Each number is 200 + 30 x the weight over the matrix's rms, rounded and kept within 0 to 999. Layers, rows and columns count from 0.

# layer 4 MLP up, 1024x256, rms 0.106, rows 414-464, columns 64-127
155,258,191,203,200,130,217,233,174,176,181,232,211,214,149,169,239,222,218,178,229,116,171,206,214,295,242,243,162,220,222,178,247,191,220,115,199,198,192,184,215,178,207,170,211,143,205,174,258,153,222,176,186,178,232,183,221,227,242,185,188,205,219,145
158,179,204,186,202,164,170,228,110,178,206,190,145,177,233,170,214,204,175,200,232,209,209,215,180,241,178,200,225,153,236,188,186,157,225,184,177,148,201,228,163,213,285,248,203,143,212,262,201,170,148,221,227,206,188,204,183,249,205,242,191,224,225,165
168,169,194,188,188,148,186,220,228,197,259,248,182,154,164,224,196,193,222,247,170,254,226,228,204,243,179,143,257,189,207,197,160,201,211,216,234,210,176,178,222,187,195,188,208,220,240,175,194,163,187,171,227,167,223,146,185,197,177,223,190,165,224,183
256,183,238,226,201,203,233,210,164,265,192,225,160,215,265,227,158,243,219,214,256,244,192,208,198,173,201,233,208,231,165,199,204,178,157,191,239,285,219,166,182,192,162,236,198,190,223,92,179,208,141,174,205,196,196,214,231,164,183,214,218,212,250,171
211,207,164,192,168,207,177,233,262,205,230,189,185,175,194,209,175,234,179,207,229,181,193,198,227,199,201,231,220,261,194,193,178,213,169,236,185,137,236,184,160,207,237,215,211,214,212,184,225,237,203,239,183,210,234,193,246,159,186,236,202,203,194,285
161,251,224,184,197,196,224,212,172,195,227,229,228,207,199,221,146,192,188,124,250,184,206,142,193,201,208,185,211,164,167,135,219,192,176,220,205,179,153,213,178,200,204,209,172,224,120,203,205,194,189,192,286,185,210,208,184,243,160,170,145,186,183,182
201,258,163,215,228,181,182,181,204,175,179,170,208,180,212,191,223,201,196,173,227,241,200,174,244,192,197,182,199,228,224,168,169,231,243,189,219,187,222,179,265,229,196,176,188,191,228,200,240,203,191,162,212,173,254,176,171,233,266,235,238,169,146,181
157,198,210,175,190,169,173,173,201,165,219,145,154,225,189,173,210,190,206,214,261,168,214,239,180,201,207,188,206,139,239,290,253,219,216,189,235,152,267,219,230,176,217,200,168,191,216,200,225,232,219,197,158,217,200,240,226,229,245,180,206,172,237,191
211,181,215,227,210,176,180,231,184,266,145,182,198,189,182,209,185,206,266,217,176,204,220,177,179,165,173,255,209,161,226,231,178,228,223,203,226,143,169,188,102,239,173,200,260,220,128,174,219,252,183,212,170,171,201,241,251,221,236,221,214,234,178,237
163,197,250,231,239,204,160,157,209,222,154,243,181,193,199,170,167,185,189,237,219,179,190,177,215,190,246,207,187,166,217,216,158,183,216,186,219,198,213,139,169,229,224,207,160,175,133,200,213,183,221,168,181,192,179,223,208,237,207,200,212,174,214,208
211,200,161,227,150,207,286,219,205,171,200,180,190,165,182,171,127,155,236,199,232,153,175,228,165,220,248,198,199,196,196,228,221,201,259,208,232,196,212,210,190,175,175,207,214,206,195,188,278,197,223,182,230,200,194,196,143,222,184,153,191,184,206,228
218,253,220,184,215,246,305,240,220,177,268,189,116,237,201,184,193,149,226,239,173,223,192,199,160,232,228,206,142,233,209,185,253,165,187,195,218,202,177,166,136,181,191,222,159,249,211,233,208,209,232,232,191,167,232,185,170,190,251,202,184,169,202,184
192,194,240,213,183,197,152,179,176,183,157,192,225,178,240,278,202,227,204,189,225,162,219,198,204,151,213,223,257,210,198,239,223,203,213,223,184,185,193,188,225,182,180,217,176,217,236,191,196,225,212,198,222,203,221,247,173,175,207,203,171,201,169,206
202,263,245,211,140,279,183,189,197,222,204,186,157,197,226,225,172,240,206,224,170,235,244,190,197,250,235,242,170,217,158,237,227,215,168,163,207,164,204,152,186,149,200,235,217,181,181,165,146,190,216,217,183,219,219,195,188,190,153,180,182,168,187,176
188,221,141,194,176,169,166,122,190,153,188,215,191,229,205,225,231,250,148,145,219,170,202,252,174,217,160,205,291,179,269,164,186,187,184,194,215,217,234,230,181,225,260,229,238,214,199,205,193,225,203,178,240,180,231,187,212,155,231,154,172,223,169,229
138,191,224,169,193,188,204,154,283,138,229,208,203,206,262,203,196,184,263,205,239,215,136,233,267,175,193,212,161,172,181,177,210,235,183,206,181,254,177,145,185,171,190,247,199,217,224,254,200,191,233,178,175,250,182,180,199,200,157,194,186,277,228,217
215,180,213,214,215,252,179,169,211,186,229,217,205,215,225,132,202,196,210,174,233,217,168,163,207,210,218,176,250,228,233,199,106,280,212,209,167,136,222,181,191,208,204,165,218,176,193,204,152,150,230,217,242,193,197,164,191,206,216,232,219,171,210,216
179,193,263,253,163,226,205,190,200,186,220,245,249,179,232,231,251,170,141,216,185,173,176,187,291,192,178,199,197,199,209,204,218,201,185,238,197,189,234,160,194,221,214,191,200,194,224,159,227,202,194,202,183,140,154,186,203,204,151,212,187,208,166,215
179,208,186,209,212,250,114,234,188,240,161,191,107,192,186,205,165,219,121,208,232,158,235,214,182,168,198,241,228,199,216,241,246,178,213,167,164,160,193,233,183,202,193,208,188,190,192,210,190,222,187,233,182,209,239,185,243,198,219,168,223,226,164,235
167,129,183,227,218,171,259,252,204,206,186,266,195,239,225,220,224,200,164,211,179,215,207,250,140,195,242,195,156,168,254,174,164,197,153,178,257,235,188,166,170,225,285,186,219,246,156,231,219,258,181,210,197,179,193,242,213,201,227,241,227,169,187,197
99,222,206,191,150,172,178,165,163,215,178,132,198,235,206,203,208,194,162,208,181,225,233,145,171,223,214,228,205,221,185,215,208,178,200,163,232,213,172,187,235,269,216,218,221,215,223,259,157,257,191,203,187,169,180,218,189,201,151,172,245,177,184,183
201,231,260,185,215,193,125,169,206,201,208,234,190,207,217,214,242,199,190,176,242,184,169,197,198,155,180,196,186,169,213,166,220,173,194,284,186,143,149,224,135,234,209,216,223,198,131,193,190,211,200,202,215,129,258,187,216,228,222,190,211,268,243,186
210,208,129,258,201,134,154,217,230,189,209,176,242,168,195,212,197,222,216,143,272,149,176,214,216,212,201,185,225,200,213,228,218,231,147,188,161,208,214,185,177,169,243,223,204,240,206,178,178,159,199,185,207,164,215,229,194,252,181,220,142,235,182,201
200,180,157,259,232,170,196,215,170,206,164,197,177,189,171,225,205,136,221,210,220,201,238,220,202,198,190,165,204,227,233,183,206,184,160,165,200,243,206,193,177,182,150,185,150,141,256,201,157,222,242,265,223,240,237,183,179,200,186,180,168,226,166,213
197,208,225,184,210,200,203,192,189,222,181,189,215,207,198,211,210,189,142,202,196,120,215,241,155,231,203,238,231,228,126,173,223,193,193,214,173,185,210,229,215,224,185,187,189,182,176,208,209,176,266,165,271,175,257,233,161,212,165,163,204,162,190,180
216,191,228,197,205,184,221,168,212,229,192,213,240,226,262,203,209,220,262,235,149,150,198,291,183,172,180,121,191,177,214,201,191,189,220,221,233,211,213,187,179,223,172,203,192,178,198,190,212,216,162,207,205,162,217,192,188,211,214,154,208,200,218,202
227,181,174,216,156,208,240,173,222,233,179,249,212,235,210,150,225,221,275,204,191,235,193,202,228,220,139,241,195,197,157,184,159,219,195,209,210,174,229,159,200,210,203,207,190,194,220,139,194,209,249,177,225,174,243,143,200,179,203,242,192,259,141,194
222,205,238,231,124,226,191,143,161,153,165,175,214,184,182,232,237,191,166,176,193,183,225,203,193,207,153,207,214,198,221,215,220,222,229,193,175,207,211,178,202,199,141,173,216,182,197,243,237,191,192,201,235,178,199,255,208,174,235,168,217,189,179,200
247,133,176,202,201,188,198,155,201,177,190,233,174,169,188,148,208,215,250,191,199,215,202,207,236,248,211,230,157,205,218,212,229,161,194,247,228,214,210,162,257,140,214,155,196,245,189,190,153,258,233,211,209,169,241,182,191,149,269,213,223,155,213,229
249,229,185,163,232,202,224,215,201,236,191,155,179,246,128,170,181,199,208,168,247,228,182,156,204,208,159,231,195,169,191,228,180,197,189,174,169,208,200,188,181,191,140,186,188,221,173,223,251,138,185,161,244,194,188,173,231,191,170,276,224,205,192,172
252,195,210,218,163,234,225,202,160,168,148,142,226,233,197,192,238,146,154,195,153,172,183,240,154,181,214,153,229,172,229,217,271,214,211,226,172,219,185,189,130,185,181,239,204,149,126,216,218,187,172,220,212,232,192,209,152,209,224,167,233,208,196,203
168,201,180,193,206,179,191,185,162,168,218,144,183,187,245,190,199,220,226,177,190,218,160,235,179,204,169,232,218,180,206,215,257,159,215,247,164,191,228,209,196,260,176,227,172,224,207,209,242,173,229,201,255,212,169,162,236,242,191,219,172,162,224,193
209,250,190,183,306,162,224,224,194,180,158,159,201,190,202,237,179,197,222,250,150,172,199,246,194,175,183,177,177,190,199,181,131,167,186,162,233,248,246,209,205,144,200,229,194,167,161,188,197,166,186,202,217,175,154,203,219,190,148,189,224,192,207,234
227,238,191,217,182,242,163,229,171,202,207,205,233,127,211,219,202,195,179,164,214,177,177,212,164,162,182,143,167,150,205,187,186,229,185,215,202,190,203,201,211,187,178,138,203,197,195,171,228,177,232,170,225,189,216,206,215,210,269,162,207,188,210,219
248,210,141,218,157,213,188,244,181,270,198,223,200,176,222,212,238,229,209,227,195,239,200,230,208,163,195,207,160,210,170,157,205,166,259,191,258,166,144,233,229,195,237,156,185,218,222,228,206,175,216,190,224,212,193,223,239,218,208,201,164,205,201,212
234,227,184,165,171,189,210,161,175,161,158,214,141,224,199,205,222,210,220,190,215,180,225,174,210,168,163,208,187,181,218,197,228,217,244,214,177,223,262,172,215,161,226,249,138,185,252,191,155,194,215,280,227,176,238,230,140,216,187,227,201,228,160,185
147,173,169,220,200,184,227,170,258,197,174,233,249,225,202,229,202,200,242,178,230,225,247,158,179,224,226,222,183,178,170,135,245,176,162,206,159,167,249,205,223,160,163,234,220,180,201,226,238,206,192,202,161,230,213,106,240,163,244,169,202,211,293,182
198,203,168,200,201,225,208,187,172,212,207,219,200,158,213,171,228,188,174,244,178,190,241,223,164,234,163,139,177,181,236,187,214,222,212,186,204,231,195,227,160,194,213,190,193,201,170,204,181,228,265,223,188,168,218,172,180,198,173,180,239,209,159,197
181,199,162,201,205,215,209,172,207,165,151,160,182,209,174,229,137,229,228,223,201,192,165,158,225,189,148,202,215,212,178,166,191,173,189,188,175,148,209,165,223,169,163,204,170,193,186,205,215,247,206,211,200,214,157,136,204,204,186,161,158,211,257,216
195,173,159,222,208,191,145,152,262,175,197,141,246,280,208,182,226,222,240,176,212,166,225,213,186,186,225,148,187,219,187,195,204,217,213,186,178,218,208,218,170,171,180,238,205,162,177,162,225,210,212,218,178,197,195,233,250,157,182,201,223,185,207,178
161,153,194,179,174,135,201,246,199,179,187,235,177,160,243,248,229,224,166,195,195,197,240,182,160,196,177,184,157,179,194,200,192,197,224,186,182,206,148,208,243,142,188,244,185,224,227,220,188,187,186,263,238,162,221,132,240,198,191,208,201,180,177,165
191,220,218,225,207,183,222,165,159,134,167,218,176,185,198,214,171,213,181,167,187,283,193,193,202,201,196,187,218,199,185,186,184,227,189,276,265,180,217,202,218,131,180,179,252,163,160,213,151,206,165,212,262,251,172,209,253,204,190,189,193,210,261,187
182,218,173,196,212,161,196,195,202,186,195,240,208,243,271,208,190,202,189,192,195,191,257,217,194,171,171,202,203,204,178,236,163,162,207,204,244,194,233,187,234,231,197,245,216,189,231,172,238,217,195,171,212,216,200,240,228,188,181,192,206,232,222,210
264,213,185,185,214,154,224,220,179,214,184,194,209,247,175,199,174,161,227,179,181,148,178,251,196,149,244,202,261,223,241,177,213,201,204,218,235,224,191,161,233,200,229,185,182,162,94,198,164,152,204,191,228,158,221,203,224,224,245,217,210,177,181,218
179,219,139,180,253,226,214,173,214,205,228,182,185,291,223,194,187,147,214,165,218,225,223,253,215,143,183,201,188,173,195,200,109,194,170,219,213,223,221,214,246,227,183,226,207,196,191,175,194,209,216,212,176,202,262,228,187,152,198,248,192,210,188,233
178,215,212,176,230,217,226,278,194,197,233,170,266,208,221,292,185,175,268,247,215,208,176,228,152,197,137,193,195,174,195,177,209,209,178,179,196,209,163,182,195,188,199,140,216,221,188,284,213,173,263,214,257,194,204,181,172,187,212,125,201,195,201,224
183,234,162,224,179,164,164,208,216,217,208,216,170,157,184,147,196,217,163,178,182,243,185,226,225,203,169,185,271,246,124,240,212,133,204,192,185,226,177,266,222,210,131,142,200,152,217,181,195,242,207,242,210,203,234,169,210,187,240,200,180,198,197,225
187,188,201,201,207,193,180,195,203,202,194,192,210,180,129,170,162,222,242,240,195,171,176,165,209,186,225,206,211,245,219,230,202,209,230,199,242,249,198,194,188,214,184,172,277,204,220,222,195,257,136,248,201,154,203,238,202,156,157,159,180,220,163,259
196,210,217,219,168,200,215,212,196,216,158,207,227,183,193,193,173,252,185,257,168,205,175,197,170,219,215,189,173,181,246,186,214,241,199,180,174,194,214,207,191,226,193,221,168,207,170,155,234,213,188,183,245,201,209,187,203,172,214,221,199,225,214,288
241,225,177,248,205,203,224,247,212,196,188,169,216,231,221,180,197,218,227,175,280,199,205,244,167,211,195,160,171,169,184,219,211,206,138,176,218,214,215,236,163,162,192,251,156,191,148,191,114,213,181,137,196,195,200,188,199,187,271,187,229,255,182,190
158,170,184,182,192,211,215,223,191,206,224,180,165,196,152,177,191,174,213,149,164,230,144,184,178,208,199,221,206,216,227,208,195,203,207,196,235,204,206,226,159,174,184,219,190,164,173,184,183,265,228,161,152,195,187,192,223,197,182,197,154,192,195,239